Part of a small language model's weights: LayerNorm before each block, 5860 steps.
Each number is 500 + 50 x the weight over the matrix's rms, rounded and kept within 0 to 999. Layers, rows and columns count from 0. Numbers have three digits each.

# layer 3 MLP down (transposed), 512x128, rms 0.0771, rows 169-223, columns 0-127
501411532392518495509471500443437544482556516432508571498532565440575452500524549504507494535481495519490530522445531502458500505579503546513555452453483436483491483522481511448505531500511456455508538508589529533470510560544410521419401538522544451520535476438491488515530445458391551492549447465472536530549442469510591536493499483369487444542547539483465508442528379541466511517456
429498580509490524472443524522512627512547596492490521474443561526437529527414569547522438495461475431514422545521404487440442554526525575474494490455530481507481500540489547390505491438591568476489459471525480478510474397436477556614445517614505494494540514554424540448491513569500543480479500490458507506483521472448578503466512518529481519459514525517477492474541498460435601520452
494547586466534511451491427462484542615488422466478561430469573514553507526630376556557523509482494527438404581549494487482516504431510451550503545500486525496532497454526417599462512495522540496485447449572541499512501517417613520506434535531463464469485548522543437488580444462504465549522523542475560500456458494500499446557493558538516596506513429442571433469518456542541454465418
471459588517555510510470387425435521552464513514544473439491505453469537509467534583473551461473510448506563564551525442577480485503447606634530512482460525539487540471492486541575462557476495470493465511519513460447543465500482453534521491450506537499504546530559586515426538558497480531405552429591539465585500558439424484471461511560525472401540452513461527554359527501520571488527
486512552434454581498459525486420518579531580540436425528496510512451441510526488530516496407450628503468483519505537437559526526589446554511501433492414578510476443541587453528528415475578474504428423523569564509569488504530553501462535412516525520554507469513572355429477460616515561522530487322462480475497451550507446556484422497483479435511438571495519472495508567420375451478552
546500559487477481550493503484449465587456591502421475610463413488572458508434450520497485490359476489500476443476544587489537408481545537484543484482482525555506523524541541517560489460508542492545546499439527448449474536514578458507481519503524496531528588424542516528486444560498505514482435553502588440518501547499428354556454482537534448535507495535516442518510459468528519513581
536443588519432542504515469456482488531438496525510541528530457499588518505535513422515526486548550525539496554577521478539525483528443424476548385454452505434496491413483430507545476419607484449432466421480509510537556484465599553535543496514524430516467500518407485505457613500479559465554471484515510559393541521475597556555447529434500579575427363378471549471444519560492423488542
475460519505378502450495495532525499513450525454535447469470511427516494443518511550511446481518503508498449555441447543487519486434555561424500443517565455430492499439469508430459487480523521584552561474448570520508469499499557508530500554486496483501455505526487585476503464532498537466445486531463536463428500509559452528481499554624487489502425516494523472434466501547505435470527
529485519565423454543490314434503409512479582425550444449529451511489508516449454464470500496466406516567525487527497512523490526511453524447499447508533502479514559513589573517497529525530475423506510464499490450559499529444551521472517587501493463517599554534500588448423563444569542531463488465508516485515541500473490545458458505497479566498458481440521517423490510474564492492542
517492517451623537360536544480589506517539533496571542541508547517470418535566477466491496475528442486549437528479596478530492549568485565511455456494583592558458522441480475515524503557426418500552398557523481471439490552495585480562435526521491474523564445575541460524589567497469501538477506516491494563520501488494509530559483465466493505525524500436484488499557534497479505470516
511432465564528537547599465497544494426500454482548436520503482539481534464504500517579416526476591498495547488554497559373535591500523469444537439532531567443490501423491446596447392452413524431512385542535439512419463559509555473497510479513543587550573445481500470570518498507557459506597509512484538538580441554488547536524453561486498600397494458454508428449432475477433552478461
554469402457472491503465567468650555437578498558518499550475517442463456450528434473443572489548526527501468439463511456465477516480517486335516518481410583387586554444509552545472473522563470548481494501408516550457491447399525542473509454558522445494553407562449341527499487382527443537588477563454428531550492518498575514472518437461550453573483542456527418479529506577510546512549
460434520569530522453494562551441557472518477402497461533504437464394504431481624476456488545486532457513547540565521541482432502572581455514499450505413521553406483462493541518531508476581467492598557516483565415426481532506447611528557622389505400447569528451537595568463478508536462534522501488479477415520398479491534452404384476508500523537526548474377485604536467498534531503517
478516538512505508606519537465516471378467493497555408458507522507593446466509579512492593589501582481454533471434383520516472399541454482456414464529430460583459512539490545410546460546505432505545519483448580512444527457515607522475566629386499452555453485516383462467501427473545454436510481558516531477544531373489488473425507630651549517452476626428555523450558429459457439449459
503520525468504512512485588455549570474512516493436564469425481540501490508592510514533536526458592521461439417535452511502467527400465569497572507455541481494510548493606595551543472504485485504507539545507558392502550471523541468516525463402482543541518486483470588497472491378566476492549454474586475515475461488575561483585467666519530545523534486502433453560509487443515586458477
471472528416462449501440471474496588540555476516508531438474540519528445535528571486512541469508533538577540477459442451476473439488507516482469479511475537525509512550437493443489507460412514461523533457457522513446529527503460480502397473435510477500439567532540458486468505569543487556507446466445464469461448502485473520551499505496512488488485470507488533565398554477525526542499
534473529494512588429459384552532477582528445563447564455424478420464549546527385526487439492550426508521605444461455515460445448398542542492479508505534569574497537512487494450516524479554541558516586644494499431550454553457537489477464452526491446342526390644455554552555420418488526452559460491489412503426515605439516536468508434522534465547546447471557535471567480538451422348493
508522517486561444559524598539523401527490453559458493523557471517509519607482496515439501509493462451530430475443537423530489481485453523532479488607539503551550492541496511430437481470547573489576495474485498438392435490506506523478553492450569449552471541370494491474537546485528484485480571478467519586515501481518445484458514501560554504584403453548514520495446500591457508479435
550560480388542534522492422433561510433472473546460547535437481490528474490557485432519542494476539465481565519532377498501524427545480459524473443487477543486452549452519563500472515568447521446550517563458510538479412530466391526518437479491375560529490549470459504540522423460490520491527525423411590446570459489527471432570437511473540459462526517489576389433389504512538485492455
487608369459490436562418505526516457421474533491506475586557473496535578540502427532512516494503518478455409481457432540472571555455481463585555512521562381402466514506566545458471436466520483532490516463553544527451453501583431558539453562550436535498442550537472472551555482517575472430501543537474395415502520515519492464610570496528499542494320470586569439451550522447517487481519
500513517486505535521556555536543508454440466534503519529381550443426495519504500587522571425459565543537370440513485541501522531527560542585500521508573503535503456436463576551514510488508521544459474463525567548575451487520502507571443501582499503402529521480466438485543456481558478486468461464478502494584439425583477483514482518607392417519461565504480468550459493543383568523499
460461542468537497527520511451444425496443479547540525436601541451528504442482520539495459425517431557493428443506523528426486558471546470438500517508534507551453434495518421588415487668452538407508526417454522429422459504532496593418455483565578530454508552430425480499527484501527518463615537497554569478654619638486534399474522486497630591569464471470510554526476576486414436515518
520486473525521444644533433497523520511515448576525417473498419431535488445587497476468601421433406557517499512570423552378429548429548432456587501623514440465450517552427553451451605433490561610435513469548599591455446513456561601568510629537378498502508584434469544498461504537590581446422560546498462394498594522632557484515521398565416463510409378622549486618547464599523536482554
550520542574530485556420581468510501497453437522533544521546507436521464637547600535492548499551508482500510377597548476446466565549512508523523563598432493513421464522489620423435517499442479521452499485448495527484495576532443459550490433371532485451543518383362497473504427435430433523511457476559513421503494450589438544449522444396547511455533451501414503588559474572517542602521
542590487418485590417514412514448494512473474456485514432558445481496459537531422536488548489404505530532530439484488502522533527476543454381527465478499525490507494456512440460477534402574445479495556429433423471424441447560492455553414468528554557492522455474477444516475482474530451526532450586490469485486562544459497474504484514483524561441454468481457513420539482405425558527582
470483442481551462428524435481540506511594493511597489475575464449463503487489517554462504537498507456525504515513475607514455459497479568472432469524639565506454470491528497455474478545519581516488481481525537514514576450513528593448486463532502548526522520519410521510482536466454550475475506460541531598525489462517518555434474507539599496526536507454549454507481521556474478470507
483522538486508479516498553538516442489540494564480603428524492463497479464565456508527509502561471476598522504599466443501452492460567549589476508512509516524558533541564490499517451596493464416414540554528610533580480523458585450536486508477539505478582517463568547483470569424467496504492472420530520453400488461498621441493584429427430526522507440485518583531539536487549496488537
483467472452541529578562486570470464491494570577522544419482369551513456556455495420476481506510504506556469497511357479450428561537559419630446400536499469440515514492559481499456547450549513477494489573538503404582543517473433563484536441594494487532512606446535398513468605484468501495515513485481497440444538627476542440537430523443482538478566520489459471541446508477526506456534
413485496403417407481455548421444423473479554572481482352545384562534566557565459463545498520398492498587623564511483549452529533502476325589528532566466476541550537527437426542516546468598516431547541478422589494493545661458426483534626448503439488374484490421513526430450449535458451453708436421575513543472554529514427427531533535451622461407511548463416567579517556481512453498587
533497577458585544591533602488492441469460401591515504573471478408515518536408541546473520431465461476530612518493515508566455452441372491502564535533424531468526458427481421507551471534490408496468495488486475509422416467460510476538523511532467447518549514478529529543557522568457488423477495472457599497534512550465604517511415480471540405467498489470532450524590503501512538478515
612521481531510527497499522510487545553513519529428537515510580540515489536420488501534515466533560479470471427518510441499440503510587480535511468452556465465496457551475509428502437506532516512535587458514435466543509525517522456462426436534468406521474593590500499614554446494509480458456534469452549558574488576497590537453543570459457530582461544516491503560469535533540519535452
453450510460461478436549508493501522526484510514461510483443448432536451541493592417530539500543387503535478495532584480395510469520344458562552547528512421521500514457514466506540462497471500500502474434521466379465511496497538561560555447426461552442513459442508534521437595481427465479546399447401589548542590503517482489508548504420482538492513494441452550464493474525493525597426
494495457512451555546547392495534519565489486532478518497449483526519508506490421388473473568476378516442490523411502511416431499463491452472504487453546583574508566458523477485555489405469547479550414410521546494481506451483564467507480553503438491496476468563517450506532529550550456467590526528443433509441448566565476524493519428489471519561594464511556503469482445498512433438528
405571567537535637539544499552553447486529579485466315438385486537560447450595544403418556466592385608438523482500540517498411580459544394474405448448501441518554544509569483542540543512374561498491501406475547513522452412558526583462522446534573535449466577503551453530545518470552520454612486562607504403467486513541511581470506578502491467489506449516484468610514415500511457638392
450503506481500413498541588458444549464483512495531555560524426565517445517550502522569496486564467501531481558466551479458489443469367602466491423447442571518438473574482418397571524531473487454514564539420522539523447536485548532460390423510521591505502492523532547399505519445492515448514534414495552501563485509422471560465471505543574406447489551497455562417634575484514428448475
492480521539527569664513455615499483448503491526406486432501397438498461502530421400457521444454467452562565510480479555456467506426482465526578538380571506524472467474533494563499549502537496469534547506501590504509471486466566589565540424433451455528521387528499508531481487477427477577465494514588485503568489517450391438559442465506445468498526577522501586499456430538525550497587
489500496446508452464512487556529490471594531456556489550451532448441531502426533601552513576497514395620547518483553513569443525436510581516467486450528445532428513498516512535543442398501439486454500585458546557551529433513574533547476492514536518527587451519504550487533554450567520530531591578482490518507490444442548428527471630570471445542504427453482530521419492478545576460481
445503520487541489538483489467429499518516526543419480536426586517515477493488554498516466434477537468593493528485549514563456524461461461482599452512499443450553499465575440466548519601547484648419595462516517488517553521540511514458497480500521524488504594434458490520611474545570463489398487505419518505486535541542486427513534516510539533500533550497475488554524565527449528468438
457445494536486533409437493541471448542515552531530392569511547528477459438510486506460466448474549447509435463438483535569458438501564498548491435509455515559462420428470461451491471400507584431595467571415503464380413530510528498604489455484407549479454517529510483549521458560469620485491513502491542554497484525605534529424447511516400460495506519596490524451483457469486491531510
500550520479559435384437444525513511407532443491497484455494619515456413561510589505587589435514386506484495462479578482481480575471476504460423553443466447518508395489433522505450540497493460479494564456539559525513533540477384538469518491471474535543495432500464495487471576437472539539504519496591505506475433451511434590511519540525487536445514551474463596506494544458483488549454
444460511507442454520448553494556508524529424474497550515438520571515554591495494567472565485476542559515468447483511525511486493514400455530545482478434487498533447500563478523527469485490498466562504456455462589618508481523474531559521496447428510498495555505449501539549496546535490477522513523456529537535550478456436474558516537447559454470512581493550368525415471578500441520387
493530557526537500466510463483501415455504456458524499504462519493498443502529566524589501413430465516546487483552486482529463479474523460476525468465438525498497400536426510402489507392477499490437579474472440403502456531481481504497490478440544538444509520562480451450498516596485510465478567451443511552485499410516473475506468527531416512428537548456514439538530490495452541540519
429566480531497521572456594555506446472514476494505516477488447522512401499464475495555487463489475504484441536525567536473454506683467563487440472517504425467465508490470469429464494423421441485499539476531587537543454459552424596425477485446557496475574473494488491452578573517471481445518581456536585396476554471505505508615528550526414550417559514596468460537593565477466474552508
482554494570410524484525672435451523398494521406460544523498483477394546422507491473524508483566545508459362389490551556477424518478533359527479509526581399503480436492545545468490464528326411593497507559437464468505540554512597399532487536447513459544526474536465519541541503431411503460485473552565496455410541444515499528464471532526507471482510505540480484514496386428572490505429
474441507575520601510529519567549487528452588558478524508493479527532547561449494476444562575480664523672542559554532393536491447434603517580453571450489485497541556525477571455512458477484496539533447469473483532463483371517606518498519473500438404543557415478491538537483505526529395459451457418452483537484518383511451519464477407495499467528496699461415470435520543483557547566450
495478478467522470457508537561454548510496530523511524529448366524508526505546446407479411564544467596500520471459521488525444445466425514462498495635525515411589500513428577550466484492462595484450480487463415503552586520491542525582623517569464583480511558524513441608520491520429425526523426543429544554572539401560466445554538468580493498488514439524570578488520561518486460539455
436492515553534523559459462404570407608493467519543475518529477474442517529541503522437485480394552521619509410526438480479432527447514510477401475470473474461427449528456547468485439499491527516562440485500532523531501520471536459485483474466543527544524504587474472530597490559447531423542542500523455470512521696500511473489488489450436545400549518464572511466445456497462478498490
540469460488506547419492445530459560458510511523429492468588523525551494459472529420435516506391565476465465453554458534559507528524484472498492513498526530448542550487508499490466465484528455507510461468484489564583508501567469532453419572425494495438522470453560466562457592530526454469464478480512495502520418420437556470561470514419519540543524459469469545473479512512512513549558
568567556491564529473507513507458549510510527527581541465502518495516559501479478531546557455542539556500489415494441567537488447572518520589507501527486597543533440515514505429541487606507480605454468485426449408505565477482539595439493469474510496445547468551403536509489411522547538494500571481446591461428551613491560544434595496540478564483524499464511558417553462601567479473431
632543499527540547525520442497485446488455452601486636536495459413566542461608553465380473455576574542573444635486454460426628579525530482443466505498492465412453633579439474541531468502530467462442453572455415496428460448538542377456436487578510496418462489497532467504578465500477521491500465510579436442572481458527477424544580465510525530474511539500448487520497582545580453511552
463485458454521634448498565439480486501579399477451551513429484497520517514482533589493574504533514598544609567504407602506457467621461557568498511473581477488581470502593423576516512487454513563429589544526531429486464437579462444478438504511467563533478519528457442448470507464554465550506444557495513493425521551464490463441637514475633468470449536531418466463492489515519618457538
517462456330551439351523454524451517474491511537470576490486545441475474477512419566445429580453541488490505551488523506547572502419510504540531567516519516455541436498380418637556519508473508474481549304498562458510442476581484488611496466546499562555359472457528481531581422529470568497423472425530472586508469505410490518506573510492524483538491615589657539423437578469558483499509
466540518418495461574583617534528571435376510542448585463394524549497474510503465576449425434545548487418527581521475450513437446537572435433508504446496471527459493506479507493485555510478424465568417489405559524546641460506546440568513542427482430454521560480575541480583413410495457487527528516475518517470474615467503460475570478513547543544481493502500582541454530527526524479449
444511567537435464545410540573501527472459539527448503533442490528521498416512483516491465514520522396462526485455433472497577495476423501570511459454554494449518509519502502501470523488478476467448492617494467556519557527533451562455407465477520421481455568402530556540463540548532500561389367415463534438478536521478393576514558565469465577516503532558428460468427525511415481531425
449559555465491542563585558506527516472569474451481498480526455545489481424531523492515485507495440480570545596540464533477472508409446483493550584475546474521398456496535448521442544562518491434479533503496612503437533448594501548438460476522459428467600498469527485482588406482503486478540577508500592504397593510485603433522477540481463591511567535519551579467512415579464424505485
# layer 3 MLP up, 512x128, rms 0.077, rows 170-223, columns 0-127
572547529558484454488505476397514384534546469482526444494451455462498467544538589507472427561483459615516532438536504500496545506453525622535445513520455510367547539472457567494457511502469582501473507478444498518473494553538489554511461478474521421485540565534474547502430475596576500546560437526462528567383507490508529496491461449517564422566483551450541500472511517495493498518485
424448428492563532456454507488446469396518501566594528520514508490453539495517544562491435495532492439457504425540515422638496546578503497534499480611500410423499458494533428509541430495474462539559561597587519511473409517465491550516522574479471533587459504497556499448412580538527491521453488482415503510488508492434484509527516583551604526505461402458396475495524549558508511510502
456490491517534513468484568527570446441542514445391535536463489512491493532563468561465460474512480446560399445518527590492443527579508551569507482456448531553574565450478497472483503511514470528500558436473488650443538456562504519472437418584454534483462502514542562494570360540543465522505457559393463505514497435445612437494571516502545532505543458531538505501473401470531474497385
561512421506570517590521519576500542545384583554451545484493556469447523516532524445532496564494469479410527486436497551487507426502537417530516505419397495573475524522476461563563521428420430488424426507418545554590482517548425473470440477536491646449458513479499524525585567455521527623572465497499466443496502486544440558509506462424554422460556506525495582497596404424492557470461
385545450446508549568516507457526447517495453464410454485542480526496533488509455480497526512476541567519416468511461520380420474569570504480503491507450485555486535513591464462564466515599473568478490449462458519457465519466492537524513519497445518453421555632558431571512439511531572545411496512525555500435549525473522624464518489503478465502499518499504488531564496572386426560454
574447491545458452587580522491574466472422501525564456481475494450470480512583487476469578472508566559506572564508572530525476456506503484524455489522487509511584504475566513531519539476565501552407448516454477452522488442421531471485433519507456575465495538488558445521500435509566512487464526566486493467614529507400476544442466471619546459585443596600587494525542523415399505396448
419535401479578477466543454468402515493579495523551536528540464528510458491536492461549480555491519451431523547480550449515544494460453533532471496484431556564483492501506441533448472479454465401483408534459481531414527484516512467504500500572445529555577538481535502503553566567468541477501511543517543604510560429518483520473461461414461496534529440456429497510426464530462519547471
477530510576519484582453500448479473477633482527493468581550484562466527507531497602516452516545524515514549459467545496512518502504527581508430511482486507530489521530546486543441451538530497420457408433572469493452537521456534449498420524428501437458500453476443491441424486492489539454496561519446585474604521524538435517503532508472481466503527531473514512489392445527524512529515
514504458560534461542517565514530485499391471588477418523438439565576510552533546472499545416567612497495495498552463525560472429502385493490487435558504470487543474581582487454522450514568557532506508565466559540490642506550469558440447475442448552524500508438463540502462522571508522544523521502532515560618482440446540495447480447422467423436487526503457486450416523562489492446507
465462478506450484431546464542446488524387456560497472507451463522474425485555494459493438527517397531533531589440519425571404489515528544481499499486559591514532520532504502549544577445432529584590562423420594550534478507516528532464470462505515523373479441500572462415447558582483521439526509552472572592544486456465460542576456500546569440529573469528534518569425553439450500543478
506536587531501433554523453476499586507572480342407442598458602592475521543458421380445523507401453534446453485445539506489502602467455569479561517422499480494554482497505454442511413479482534539441494543516563470527513556549491565504574439482445476485547461555522550544578446472498508524439610491465528497378572449534606581453564436551611516462504495519554515490432522440606367536481
460485437454486532521513627518393441494584446503490457534371485395390510588561442511484540483523477495491566473440472477425534548504531595489426471494414523462468478458465454542552535547534504553486507436494482610504537561594426501522530474557507478528551453619463464533487452542492527498402439498497571559416432465490410482502561507602459521627434548513583527493458505491469490563524
549512452521476505440424490479603474500564533531472447474566439546514509405589387541447608475523441546583488526483453548384481497461471455491476458496531477490520479467439504588472481426487465551536510460392542467547508595467445625560553612583460498549471432451464477488454419505548488503480526526488528532473456526509507485572513469531542545479444526521514425533608496506495525536534
519505444505543478405434498560576472459467467506555383500520631507491556490426575536480486519515565550572555490512479443509466495484464496465479506525519430529569579412499474513452507503492416485519477514515462482514396469446459437592492563515491529504526475491486526508465457487565448529490580552398481511522425506404473476614584472485451462535521513467539447511458523626504504614481
511564525538469472506439558471505494420445449485430446546540501513471547550495577468491453475524486486491501561526534545510587510488547506582434516541571499557517545426483508503532499475487509522471469533478441554525473560446437427531567455547448546506551467467462478525492435466521425497513555530535513474491447546480474527541479484481548443467481532476501466555532514519438531495452
526479567529475553469506546420524565520571515396583428556548453424569471534514406511506504496555494470492523414491490434525543528402516546608481502497461460467522425545545551446549528530532548471372570532415500544501474446479437530479398410572545580544498541511520538511537461570423544558544483585446497613506493548466427552366524521470426361540515482444527539435528457384506452451507
453434456528458479541392537460498522505533531453553466509510535449544484422588523526523474527554590404431508444531480509414547534474451560490543508509490518548427523517587487433570481495441517544508423510513512495522545536463501507437511505565539491434434562493480518491545569537502566470524496502534463412431466423544486521588505458483420546514548476535450574515534542543491563489566
425375427515559599510407463487478445476544442516439599554470492489497510510538411525506421483465565496504512531598442487543563531438504505522471456557574555473537637574638412491504547559497508500517442537482475513537502523463536471542466460497530560523506549556496472482469450557435562537419482496479496419529452452417470531424500454539539477550384409593529512482500516490557411407548
421443528619551416532458480465501585507580521413522569512446618488508580524568468493506437552506429476561465492452567442500433494543494502500437525553459484531500489432524512513560577544535535541361596451474518455563532555448434425541570417415553454416393456535651493513424480509467525597486465494537587493508426494518436473426501540502479457531513510545581423462503518529453506560519
470484481514562565566519428548566397480498531483530575531482505583507429446519401485473571484468383507479513490470443433519527527565480470499496434435530487488546439505493497474506548518503507524493574579469532472444543512506518519349561466642482459445508534536501437415510529553551499492478453447474496569459524424485535549467502563585506539557409522460488459541568508501457443561456
459499382553553476525453468562371598533437523496497407563482530490431518456530527533587431546489495477493443587525473477496492610458505501391465544486463539423669421512576484480504558496470548470421550500598533417437471522522571458517514447559454522435453506488552507509523493557547493498555468501528493538505490531559589463429517578471563486497548505591509456462507481497524501571547
631507469442565506526520478505571412523479546524489405495485522550551462430479428529344542539415561477510546356556450513464415586537488463475349480560471472505494474530484376546478506434544354579416459522482521378668498586556411536438419578506607594542607518455448434485404515477468505537447453515487478432563463547463482513636568562559528576502472503396514517497518510587455458465493
524431414499432548513587480504561465429532538510471464497508566437373513410438585533391378514471528526554555516568526503542461384539487496474538527440481476541431548408539417441579494498477511502439466541444576436464494497425653462604557515548522443467529509496537483498517571500411529476512531538384437590457470448527534459533535541500467379523551551520572471396521541486520471475492
488443510567552473475461514573411496483554489510479524387460550459453552485571569572519526506551483559517575397535553454522539478561483486469466462527565414524528564499510506451608494511522440493477452538506528474531555415515509480457446517434504476518430422523476506472555443580495538490436444495448484504484476480478606465394475538555476449469461555537491508448445504538514475443321
509500512561454496523553415536515505518462575512535476469442483483523603477536429461436529500491456549419481523559373458442524445513457536532546534509530505591472479435516471566467465367538441501511545461504496537467429579529492511545474514529440504443438556459554570556511582511538445462481446502563500508502469561539487545467521476549479555526467465533498501602490567401430519496462
487550454573457474502556493522522495584484489511501543549475471539535492464504506493563509505468631532547468452564482540413466469545451569551557365492465491496545502507502442434601552516551495558541561490401457477492413481428441501486527494511419513400513534570451429515588449537514483509453498501492496469541536474513431528496486542570486518396554475566481459584463437554546534560519
494573468526478565499492512470477589403464585514486475525625493427440386454438424503403535445475532446435512573504434504502457527599450451542486502544564493458501469490582466492521436501474494578564556544517467511472495555442496506548527504527443427498387513481454589532539515562476532507537538454451566563443464495480422414458453531621484444428548519481484476535519527491561501564493
463516490504503384501464536525479549511561430515480538473448436558543512455502508549446493564534423451514445519483557511476369491529311485467497473509479548499490474487424564460576428497505382448343493506443564428492430644515558451510627534531434423558523532489541414479520531536541460571562520511521469558548564563521520458450493484477555493518565480582413580491536495518479584494542
524552479609480443495554406512464506502508507496501497531518545491467486455445559534428455564553450527495399573559485493490468424492492478588399394455494451494487490638466515397476508533486449542520533462480481512470489519510426420507575508591478544423480473501556375524569481511467547474476538569524479514417460486502513524593491500539598481490563535551538461438531442471514524479545
585492493489438558486443492479422512443417542441499511493569460573538428462554512475506495431505417628555527412494498588552387505593492543522460472396474570494525457484474507528578520530464554534500562500562455533404501505518449492535560402563465456470552456495502520470588615550549618448525423451463448478522525480512535421503448474569565620521504473470546533491544569452542509464497
531496497514404547576469490532471638416434484528477432527580487484495508472444486485518513538409417482427555463448558498469476522544542467480519597488403516625438455489524534448578486429518510545498587463462511474541508447608518515549521540472528471437517441466511501537423408406518456499388575519446526505518529602550483524455490523458546508465486606489592560558488537490506556549487
541543542494476444464523507487448399551471422482516453480613505562448464506425505489572507476465524578500536432462475555468574500563500551491484587486450489493593481470495454499451464456539484558551511484498593512419542606423540565531490523433495490441389583537485526569475453528499532462488488467540545368465503584473362419442514433518593401469568539502580520505527507537513553508433
458473466528573394414375506583425586465580569527557417428456570529424557509382519524473438514550596507565385463593437534468419464407455424476557566499527541539473552401575558518513433487478593560478463642514609489541555499472477506510506576452467517561410416466613493461436508507532571441527514511570467479421443578495513465564523531529490552435534413479366563463552485494523494499526
547450523467484620519513422513543474490543447413583526553383445545509502554570544431464507437432523505496471459527546442439477455458494506563605461525423571489518479431574512390516529377418441559419544517508549529541417563572519533499473546597470513591525463472440536606613589513533464532530499432463505635497554472537464519477593475475493443491510487485451447535432487501401519514529
501467455560547480512500404474503552429550490554605540485529427444474512505442484442475498467448433465568489478397461477536492507514510501522542552536411531595497473494510566440466479541423468529533487598543541493588519482529507423514520467460419357519498568557456378488461450491580544516481554536602532527383456538500416518444480526506482542505535412559476605469534501495399553446549
458477552530584448500503487560432529462418541431494405427525473479447504475468491568511479514451449513440558493465513520448514436532437547524435534543594573472489428551448522522564551527529441372625480400549489442452562514534457577467488540491450565406472601525492408535564487491519494510476385508475480574474496564513381626496430479463532477473474430469439597543536557561406542517612
529518531574444534672385520515499610507484580518435486535477419549470525475598551471438495468546536577550459472473475487477460535500603468506500488486439516479449427510457486553462532556560471469477450519599483574475512491569503475489400487488414500535456504414400573575488517562514480447538449561513563477483454482416443555483517505442458436488546509511507515521499481505410403548518
501426552540497477545532586484436467511554513463508477501488583464450549543496555464531504497458576587503489442635442521412538479554569537483548483514483502439600489438487553544555626473474450570580502424536538498547509519476464551517510493560580507470493437604474513483523353504408523579487402487490478500423566546399499410532596436564518434550514593467571583516464485496404532534454
567507529511531535462479456524454349516548559496489440580511463494500555486485550471527515465523552572403442416489586473539584525484416533529451500523494511444546477605539456552448449483528462492532566575480441478487487404475484486486502527585551568496458398541438488450446529510426492485478551548506490466530528539480513467532564492480562469510487601447440524568577526500554467518472
492498536562464467441479570499590558464468487455466478461506446431449451480497564557468475502475498466474525530578561472501526499554544537442535504442456480515458457488537554486468545408445426423455483516518515489530464557504505445474571509545534463539466449577556506570556407486501531515505523464544473555566516455514457528515522461459481467504528461578445512605451508476598464564462
523424506456522536540481507511493470509523397470494564557544494495490487476568475486504601515602550451408554428455520487483581509484498486470353496491495518452517541492531432519458527537527470552501482544551531440495479498489484502505436589515497494526478464493557465498472501378521443531508549454565489570442520529518482551548509447457562456527473496449414503570485499500506569638491
441550569501585492622473430595440409561531473526505458445529521479535590492493476501477552538481522404569576469467502560505493533565487541473461473521496550501505449500462460477444536495504514490438532386592526491529516547550498477440534504450536408498465445497536514509488590549500469491416480441421468524531472494575476497525461502564482505532567517634549474433658519471471541510517
548559438527593385550541408469506534522507516424492539517462414420501385579518472564542492435519560445506437487588451471467532467531502567484541503418478525464489516567506517527535463500577543566579424589587541504535462542513458524436494423531413490539505541490504523506565541557507461391478495520514520521469528442495491500444515544489645430483415594454497483367489547465473552508481
597496522537526535490528479438547562477520473553408432471464455465575520341456417517486475603490445493442547423478490519426503500456505565477481390577403612443452541444468495536467526540412514527555516556485484557416407493522517552569443458482500504532464511431545510498463488548540498495507424529480550509461489418544502445434594489507545539494582493479451516467551495459548450498584
486533462496526582387418431533495521474493479539473430466530494479503556553514512498433483511497457510501563458424423529527559567578607539425534518460469527574518483479545533491520565461413476470573509509491548518478427467580543524475444627539487326548528342530558560450508573501536505517477533435517469467427484527472622562468500477467542453454408471488499554525458546507539482491473
444476543456522530595444567565598412510463455578562534519472562605483459449493540521479412565451484486460543484562597472485549472446463540549507537507568504558481491508470506486429579486441447519516518439548604496474474461461519471413522533477507427485510430513506592472434543546408528514609489438524472611551527467534488390423506563496437428450421541512483428495542463412487522561483
564542542568489412540500512510486453460558510512505478453509518470474539510486533495491469528488494442543562434430509531508522455495512553463497462497558492402534552575498487477516464451546476569480477470437463567553486534458497448545530486464491471535594449564564439402468509574442528424463497520548479486520467478485435484488468463431612428534486469500494545569579468620543479488497
541589501503530492480477431490455494402535477513601559579489495511536475407454509468468545563532482569509461460458473495444536435592473526512514469452432471594473537482488533464449504563536454521547378560477540505491480494484475541475497429573521531492526479487505512533552497554492494554514553462376527446505504477401518495485514498506504506438438593395528447423503476512502517510532
553579433492575547443534448504557485531510513504514409506463504549365486453435457470540508612502455462425592466553488519462496534483575488512568491491542490555505502532533480536503492406426520620449558582492554477514429571569540544442516497509486551528425617494529542520548479517462466535522554477463512575545497482551561506485511557631445548490549456444441501375456389446435647480434
442534393529404458511488473539504452604416459514555501501530479559506377454615454567550499481495447606500529461560463480541525461515517539522530451481539498495532501596498472511568446531441486573499583465511518428536533455517457521510470471512430555468482537563443500456539532472451459554481432570375531488524562485525424603512543483481526535475433433520591497506454569541511501525525
486522510474511489432486536513484480582566429465557514532532545491570410520526456483488468496406556565401551479521494592433501444492395589375464507466551563484575466573516505676540575525439431472483414361408647398449577557557453423597542493522508430491486457445576567495520592430526586518541520463646513511447488459460511586493585530435485580481547489533523563570548528459546395605539
580475520486601473529472446398540504466623402543503504497500467517485578478444505575556524556457449574423522443533474441547447545575520553499496532481415431452615442529570516509451484442497492433512488578512472482476460473536433550499549529544530545505401488516418435511459441503620506531543474473534553541536502561407421538523523576520508491493424461476537512529552548510481469541547
526450366541327476507441448574508522531524507460488523537473493514416521475542470478514590522543548462506558461495421551478473558567527367570575555496441520488506511424544473438555404521522559506535610521439453407500559486456470541501516477550406484555447515460480468559537554521573523512492526494524470493518474496477495437634506586572443483398528522520491456470523532485581502565467
453539507512561538458494590492437586397431513536554452502546498527573527482482526552454470497476467416475430554548488537570487499540532359467574428514439479504558452687381445559513495490457457461469520545547474593511519452536400463509500518582453430555535484512502491514484522478459551535442509425506378409507469389516397508498529458432563541510430526504496571513439555431534476521486